config.toml
intermediate_size = 2688
init_std_qkv = 0.0168
schedule = "wsd"
doc_mask = true
Each number is 500 + 40 x the weight over its row's rms, rounded and kept within 0 to 999. Layers, rows and columns count from 0. Numbers have three digits each. The size before them is the row's rms in percent of the matrix's.

# layer 3 MLP down (transposed), 2688x448, rms 0.032, rows 1186-1223, columns 392-447
072:477462489471521569550462572558528541479494510509510467517554467460506507512520462495443476488436493471493498452538566456511523570510469458493483506583517418470491471516
096:514526493535512586490511488487499492490506519537544425465500501596495468483445461515485462522478518501504529478448428493580412519516550480477506496501474411494471517441
079:505539466522559387478525496518496488505585478475518516561432598504524478489455557514497444456600534484518536452513495505439476522550584489512479579464517551447496556482
109:490504519555454500504527557444586572574422535530474488496379462540521435431461532507522492540450515508460485463513535488505448513564454580519457502504483472489456484407
082:497459533504486499531494503427502521565484534479440502490467513445537525491514478496469550459499446513524492493486513430514491540499502566424503448478513531517478441451
078:489421492531574522490534566519508521523491509505526467440481473517514464465487530485496561517451514536506492547503519468624521499479527507477519528503477461449497431577
085:463453491491546538559465543471415533526465540567509522448505470513457519533528491538436496469510472502583544500501542437487482513505465490582395494451474487486495541501
129:608508570499448518551515533489432466497552518513467476564492530533526485591461533583515530525477491502509432511451507514500485560478519448578453508463508496554522480427
129:547472532520524602451466514524495475439515531451493545468435503499496452425460516541500391491491510418534424500495497483523484542516496507412539498469494507473489521392
031:518532558472406524489449458539497483504490476502511480479526518527461552452487480540575487442532435495505466550498551569582484511483497457477536486499506490492490540518
109:477501455506492444495490546457514495479546534541529549559470462595581428563505475476513554466541522471509437407482477505445558528467418476495469484528423497526469518476
129:511541494520439450495493471488493532428385546585492492525453499497551535514470552460509465474435512494489477463482461542534539499555552482488445453472506506512543461434
067:479467496544497493490471438519570519488446496448474447512407522468528488547446478516446546510517445485478499514478546517576545514508494488475525461527510541407444435509
106:509600570457503551538503558460487539489522462467479481556506540503510491538549532507483473601528447489505495515448576530489563483450531437488400497500444447493481499472
137:505423437514496518558522550442513516494579501427549505478482492566482491531611522533483518531516534435498506460536507500544537479466569452467474513455434538527512515475
102:487462516496477446551537486444453528496549472542500503503479522426504603499526501508523523456499492517486464484474541454461461508470500580457565532463579514562519513552
058:467463532447451507478525471461561555443562507549518534544520523547542523531453520511503505460535507503507429466504472474562523476487433495496374507563507499507469478519
112:527469455505523439487507426424530483506528519524493486469500518507503474502525494546515465539523555483558443593551511382483473592514512483468566446443495607411636419490
110:533532527446518570579500497473507471520488445458480530499499520511516516447508509482489535553477475600496514494528501458486521554532447519452557491488482485520474496498
108:511521512530506509537603528473544510384476514559497503491463446512470493563551498486483496531537546484516503504458568451528566456552512544529501510439466486531493513561
079:501599549512561480463490562503495509525489493527466518502508531533526527529510529508486560510482497562464484485456475485512517460550429512582451481513514533461537530468
107:559468405474471476507447482437473577520473451514483531538506478553447493562520487456506427503422468498477519487491443452495513428560465457490439534467502447480544561553
092:500452455449518530387541491545534554525571487469525476519507433471481495526510533461476514552488447469467491493473472490568575471487555499502492556535424438525480503479
067:534443416478549494480574471464413499522481523471464566495529441497460497504462462572517550552456509533493535536492507518481485568466486465455498450473448465492497517509
107:526524513478548442478488534472478492495555506568483525450517442456419544509483540474489506536495491536508437477488510480580471460489492448498438506442541491498521433478
068:496487498527423512507552500495504491535550513450468452472467502454452506434559518440499520412538452543492517502490476565478491431502434459489512537454497513563451512466
108:519506396491461475469471454545462538449498475579504458470554526510429413484554451502469462419464518433491406498516505506481482516486376466502494497490493480466450505497
073:606487446512566464471553497501456577480520500552535511449463509547479484465507516566511426434511576505527505486487562476513530511504500447540513503450452537509496543499
117:552470530479492526516554501533515462522502506471494521532476481523532492483564471495558515480454534490505465545479512565527454484484485524495511554480459493406571533471
052:455537534490449605511438546475500508424574453451470442454504508523523481533513536471524524490569517537467439526486466527475494506513428450490494609448490553496417529515
119:485542456595442494499513515487524512477473466520509472432491484462409472548495479548547565434523474528467479519498484505517508480527490520562471509521543453536387419545
111:500419463572544488527542489466463561538501539493451508476493533541533501490467473619470509612500452505530465523461557522479468501506439442452569508518516484436467503454
110:442473492511541477472473531467481464569513517454477499548519458588540569522491468530546553529475453507471519456533519485457510493488499543467484458457555523481459538470
123:525490571502539531412474456492518467519478474510502486498532541524417476471534550471496466471545509527526475495507469558441511525444436479556403533479509464487485527545
094:652442515525496480507476454502515437574470423528517496531595510503556519477490571504556466493513499514501470538553512473510515548518511487513531476509480542500535529548
082:489520491469491545496522457481566479474545481504465526463430469523526554513513488458564512491498541533494511428550486515576525514535444459527531439433509463474491546496
059:509521471458525491459472520569551563483481525508526415464467460538518488499561470508487435477479497517493531580481458504486479491539524526513555469449513473543508552489
099:587513550480490502451534414479541534547544499440478473435534509505514526477519523538572533486444556517548490551520535495469454501529462481528510536536561529537510451491
# layer 3 MLP gate, 2688x448, rms 0.0367, rows 1187-1224, columns 392-447
093:427472489510507485542483535489462448542434431547470511470491518512494532512503461465584530448483482503579545485368518552486547494463564460495494469543564478454459499478
078:474547541499498511569557486553485494539419473428418523489546544455526521505469537472425542511507516518532485478487398530536445477527549527499436498455490517504539512490
112:461482480482500542555546465546471485502512457450517458491577519472480516511468538501497459422469499481450460538429486521502495477551561498512535555520555488516537478454
086:473561557511487475521521538494490516485482478460502471468479563502483459535446534423496514504501487509502445500478490510492473507437536471471428476546436461413532457492
085:535535531520446539540478444433467514563526527518527567561496495497478555513561483524536533496515440474496476468503549488397554523547495449515506492496526488520537573440
090:450483435477496537591496510452493461525526500498518494457473509482508458489548489557577473418518503540521531464491558469506559520432472467508496581472478452494513529550
106:530504555543614530556504544542528434493533511466486459496562503424510498428506587451438418488523486458512504507517443486493514516485484536489482570516473480540404579442
144:454437511499458476467539559575507522451474491546507509550459418467540497570542414419500570559465522575534553496544545460428574430535447492572526456532496533579543487574
035:485574539553469484485488502450518422509545633479425442489474540558528510577513501477526482537573524472539451536496426497475484534516519444506486505472467511476554447536
109:537557544430528542546559475590456493555515450499499501449510564549480547432521467505429484502482533555537578510474462513465510493513549576540444568449537481540513492508
130:520430536449530537520542526506501486550571445432499486471583516532461476473501427534515521534568489488492533501528506472460469484445459489498538549555519481505465516558
066:447553560586511477532524577532444470509448522578523572472505541497506484474510496457501486481472524450429582514440457551432536493506519494518579549467533513400466475450
106:459488493482553516436470539543546438420542448520512449494474522456520444542493490416479495482461502436404487462536397498517532509537531501470442515507520505540504487488
155:445472502471437479476498484508420515459427520473518489572473441556512534540459482527432596539550538495533554419546531471518536437497500502520507495455475496525517477512
100:476492494422487479443456506510494553503566474532532512473455504480506561511517486469530498497393539489490512484503538417479497563534412539489529465447537559458574543638
057:478524453522526453507454449473511524505475544460501567510514520549540506402483511466470474498447547485439486519465489541476464493562483480537501500533478469499535477461
113:443599552488505527517452560590464467449492484419457548476569471447490501460533497483483509479516456485435522441396496581458515477477498566513439577480491436533438548442
113:517536562525498420515489492532434467509526539587597518461535591530446506488466435467463430455472569495489513565490463510553510566445509497510494539505488521535383465515
107:486482492478516475470461480559468476588516504474513468524576508422501509492446553512493475502515431431506533567433450524488456474505450426480513453538580485454437487490
090:531612530490582533505512534490453506519499541604489506466514515508499467549465517468489544483446461523514468513487535453515466476482466537540473443451498548440505547500
112:449534600547510528481507508563527407486556543470505539466531525547527529521488524506475493464524503514472491474521502587498487545433503501541553435567437608516487452461
087:517584501525499498512453480486485543557525485578512455496510466503448530515523424517486498493523512484559515480579467449490510513541436474508504448450569511517530469519
064:502529462560467463532481454439448481490522528452472461508480520509480499519480482549570515488607432520501499583440470493505506497483536431497461519526473461461498479582
101:570487543460541512497525562460491499493518504479544485439513522556451526482494485507511530412540482526499511517469510553510453507450561549472456531567562478584418528465
076:410485485567516480487462444490505467491488549557462471479443495472457488501551551520508481516472548549557525600559542497479532485468431526467501518542513480479507487555
107:470514570511523512534549543460570487519529473468551505542410470495548595535435525494530535569554518579474569484494524509526543496481606526498533475487521502562552505484
071:489514545466503488557471514530569468461507528443489480500529473491516511506497480485451431444494517494460465509498532526525595566455499520538444523510497547425515496466
105:456494503462429493485487538487475521447453584499492475552431498537519550517487530539514600479433530528507519395479564474544487408563524446547494413471536478447536482473
052:501494442518468457544531518505487479496542511472388481529495476454478508512487589502433563507544454476541464461473476543487528554479536459546486508449538526523427533475
119:517441462497533510589478526466488474502509484521499527451511505469472386544536470471466504450507516524485469488430524480490593536474496537491479498479456528530393526520
113:518463411530582482465549512487538563569460524467427562476575522527531477487450480606479496626496465433508482485470522488487491508441474448449515498530578489473502500502
108:561591524500456490538500491555555540471521451568537436465467537409496446462479554517466469507486522497509466485528497501502509497528529471536500519597482447544531479507
166:478539454495468434560481538506494562470494542474469539561452451522600574555511421536498509538496491463489519477488524456544509439557548492420573438501502547486501441488
096:458532563543492532506571536511412485501501523479531432526489554481543469551491488572572506561481422513498539492506529490519480439470511475468487461436415499405410565483
084:507525477520474434476505539495510504581535542538530474495518433422438498441525479571515521541531453495505548533511460541501426491504499512507456570591466553471530450539
058:530538491504461444543533435465468460508531467516444425492545515422490502444519465595471518553534520560557498476567522518483477536479455400465470510435497503489515495509
098:540475541513495488523495452495459518586481443526543452452505561534486521453505478537561490542485502541547579524493513528449521516532486464493473535526590590493507507521
094:476501528495545584533508502530466425573560546493498525531504479531492471509490483564453573495554518495493528564516483502549544492457513365429469549463400558483448534534
# layer 3 MLP up, 2688x448, rms 0.0351, rows 1187-1224, columns 392-447
091:481482503523528503461499578557454433426531547455511579500491449585508512551552461443409518499513480460497521451508445542519507474521465534506529420477429524475458520481
086:480522485498539469518515511572401476555532478592549558521452546515511525539450529552553434512514481489518559441547481496494485527535559524476499525498486497453468554472
105:463519495492471456496517511441590542512424544451471456543489483484541438439480509481469447477422557460537515522487515543509419483511505488503489537461542509515511480421
084:526506516497516554482531500482497497543462475561475562479486497451524486476467438470485465469504508463524500473562501443520574535454444600509471520429468598531485523517
075:510468458518463477489492481483537516524479440434522516495444454528494459602532475521460513498478512436509528435480547501505562485508563500469479481445462427504542507505
086:464507493504479521553524544557469483536523516524526502476496484504465507490488534507523516509479458476534491482555497551463465576477496475470489564520455492466546566537
122:562530557478453518533499537510429470514533489509468471542482567520508498600463531604545525505480434487497441521441525508510477541462524443566455522479508520540519476456
133:494527475501485431557571523499516555566493413529513442503589503498502514563569486477543545508466512578483567505477533542474543493457510508589491504535536503546493501583
035:484525514515468594434495447500474447498462495468585508466507469498437504524543464530466493487524475490455540496497547538529456507542533458485480442479457517471510559522
105:545518470470514462472523535506469478472551524622505540504507452613559418523533390403466594560530508546481474395484473476439533491521463539459507469488459455520461547515
124:488528480465515470551509504478476503575459519464448468526512471543532519500497465549502523529549469471548543473500488476482441412451525482514528481530435492493530464519
068:467496511510526545446506493513568453502499470374493437487473440479486482516456471549455487491546534504479507602478495488543626486510491549552490496489474564469467494512
105:482544535442489546530503518478548510461523471472446445527548567458517502525552468527508490571511465479517517492455495508489577502496503477485414533521474446493525484500
135:493560532519501504447486461563464463504435489561455503505516503429516514453354480460479492484493462591468501532448500496468463512570433546539539478539547449462496506533
099:491543513476539450517528505572480493491412511551492495517554492499538485453452500503442528457516484385480411471486499528483472493490620560509494527549571484500425508490
055:462461522507449507470456374467604516526484463446497479536508460464482518502431517461461507478470463484404479497534494424501533497523445495568492470541471509523492500540
113:477512520512511474536551456549491455442504499466431529493511464475499485563505509439517500506535483535449479521522480533495564446449522472491496496455431556466482497453
110:559537614490515498556495464455475458550475466503456554524581549503526492417481465522472493467477482602528524492484490461482510509523476535429588513496505506520459437522
104:488479520526499541460503450478539524398453438428498474552519452507510514457492479515503438475514552530500476552436524490526550429477500457551501508486499595495489448450
085:500533540517521470479546506529477497536476441470434474483524551550520557488532518554477486501502533540518505533430489564493579506554470499562448521541473552482555490488
099:551419488492519479479521484470468452509528505439519562544486490539558531518503553465493465453532524472450510479497471599523475479477515453529498527448464573418498484568
097:492531583525508489489470486545486542514454547546519563481537602528521505453501494503455429434538454514532518525494471518509462482548412534510500467520534541487515459503
067:436461438571491565483510576479502477486508463503560534505486482436470478529439476507506479483581483545501523542452455492475556515551526502467510601456490492522469476544
105:515534473485534400517500542509452494507550478555451483503535462431444510526468574504510460534488485515487450510506521482558477491528470458521463481424509485493534422505
074:495516539472462525444494529505469505481496517473476488492507504535495486455554518489431525417549410555498492483444449542513456490532486479560487550509499524530454538432
101:465458481491484435441530505524517478442495495458471438550481475510523594536433484518497578494502459500518506504497476507497528437498501533472553506495526457496492438525
071:505510523508536542459483561464497465453500474532509632496570560493517544506557441476541439489495523482509532545486476565479588463575547550456522449463544483454500444494
122:465506490512487462455453507495481551492489539489517496463521522460494494519419534511469504521544477510472517439510453423440536510506497475505491430497525510557446455544
051:495505518480533538496506478509624480529569474487464546504513584461522473448472507462553434494463517496543516522570437442502472521460477455405434513554408527476527554510
117:465563441571444453508485497496584511452478450522534459481503490510426498520507509578566554451518452487441513489482486491537492503546538499551485515508567486584441464536
113:553526442536538433535488437448481485489459527488484555469504521498481495497466479467468378486506510471514473487543499507454473565523496464487541504497508436450466490523
106:475490430536495405537579487432458550473496529477502498581453526479469475609471480538510530549509507490460560498493566564509438465453481427491482433486518480499511442559
144:472488447525469496574545550529478549462544524493479501519470463428565506530466480510486551505424511492490495525499513431554492511531566552448587461529475532519492456469
095:368511560489546509481475550477467517452522487479437488527417546432494446597467507528493499502554463507508520477460502523492488462460472499444375529458512463509493510464
077:464550541558562446489482510546434524477510559531530580541550475540521496488512419482443435474489517489452489508475522489542439448451450553488533499466577497543453517441
061:514493523461551569440424532452531591446478480483489522547527508580519453471496523480457431462499536516523497510515494583535478515511499540539521467430542467574528539469
103:568493565462507529474533446437523514520564442413481493464537576506514421486517491493580526449449502500543499539524493442486465496482467504541520538526501572515514450519
087:474510527543486463571405411574484524491443527553532525505491515588532507482482530489493422465478498451484484572544505479482434549443505502471572503556504461428480502437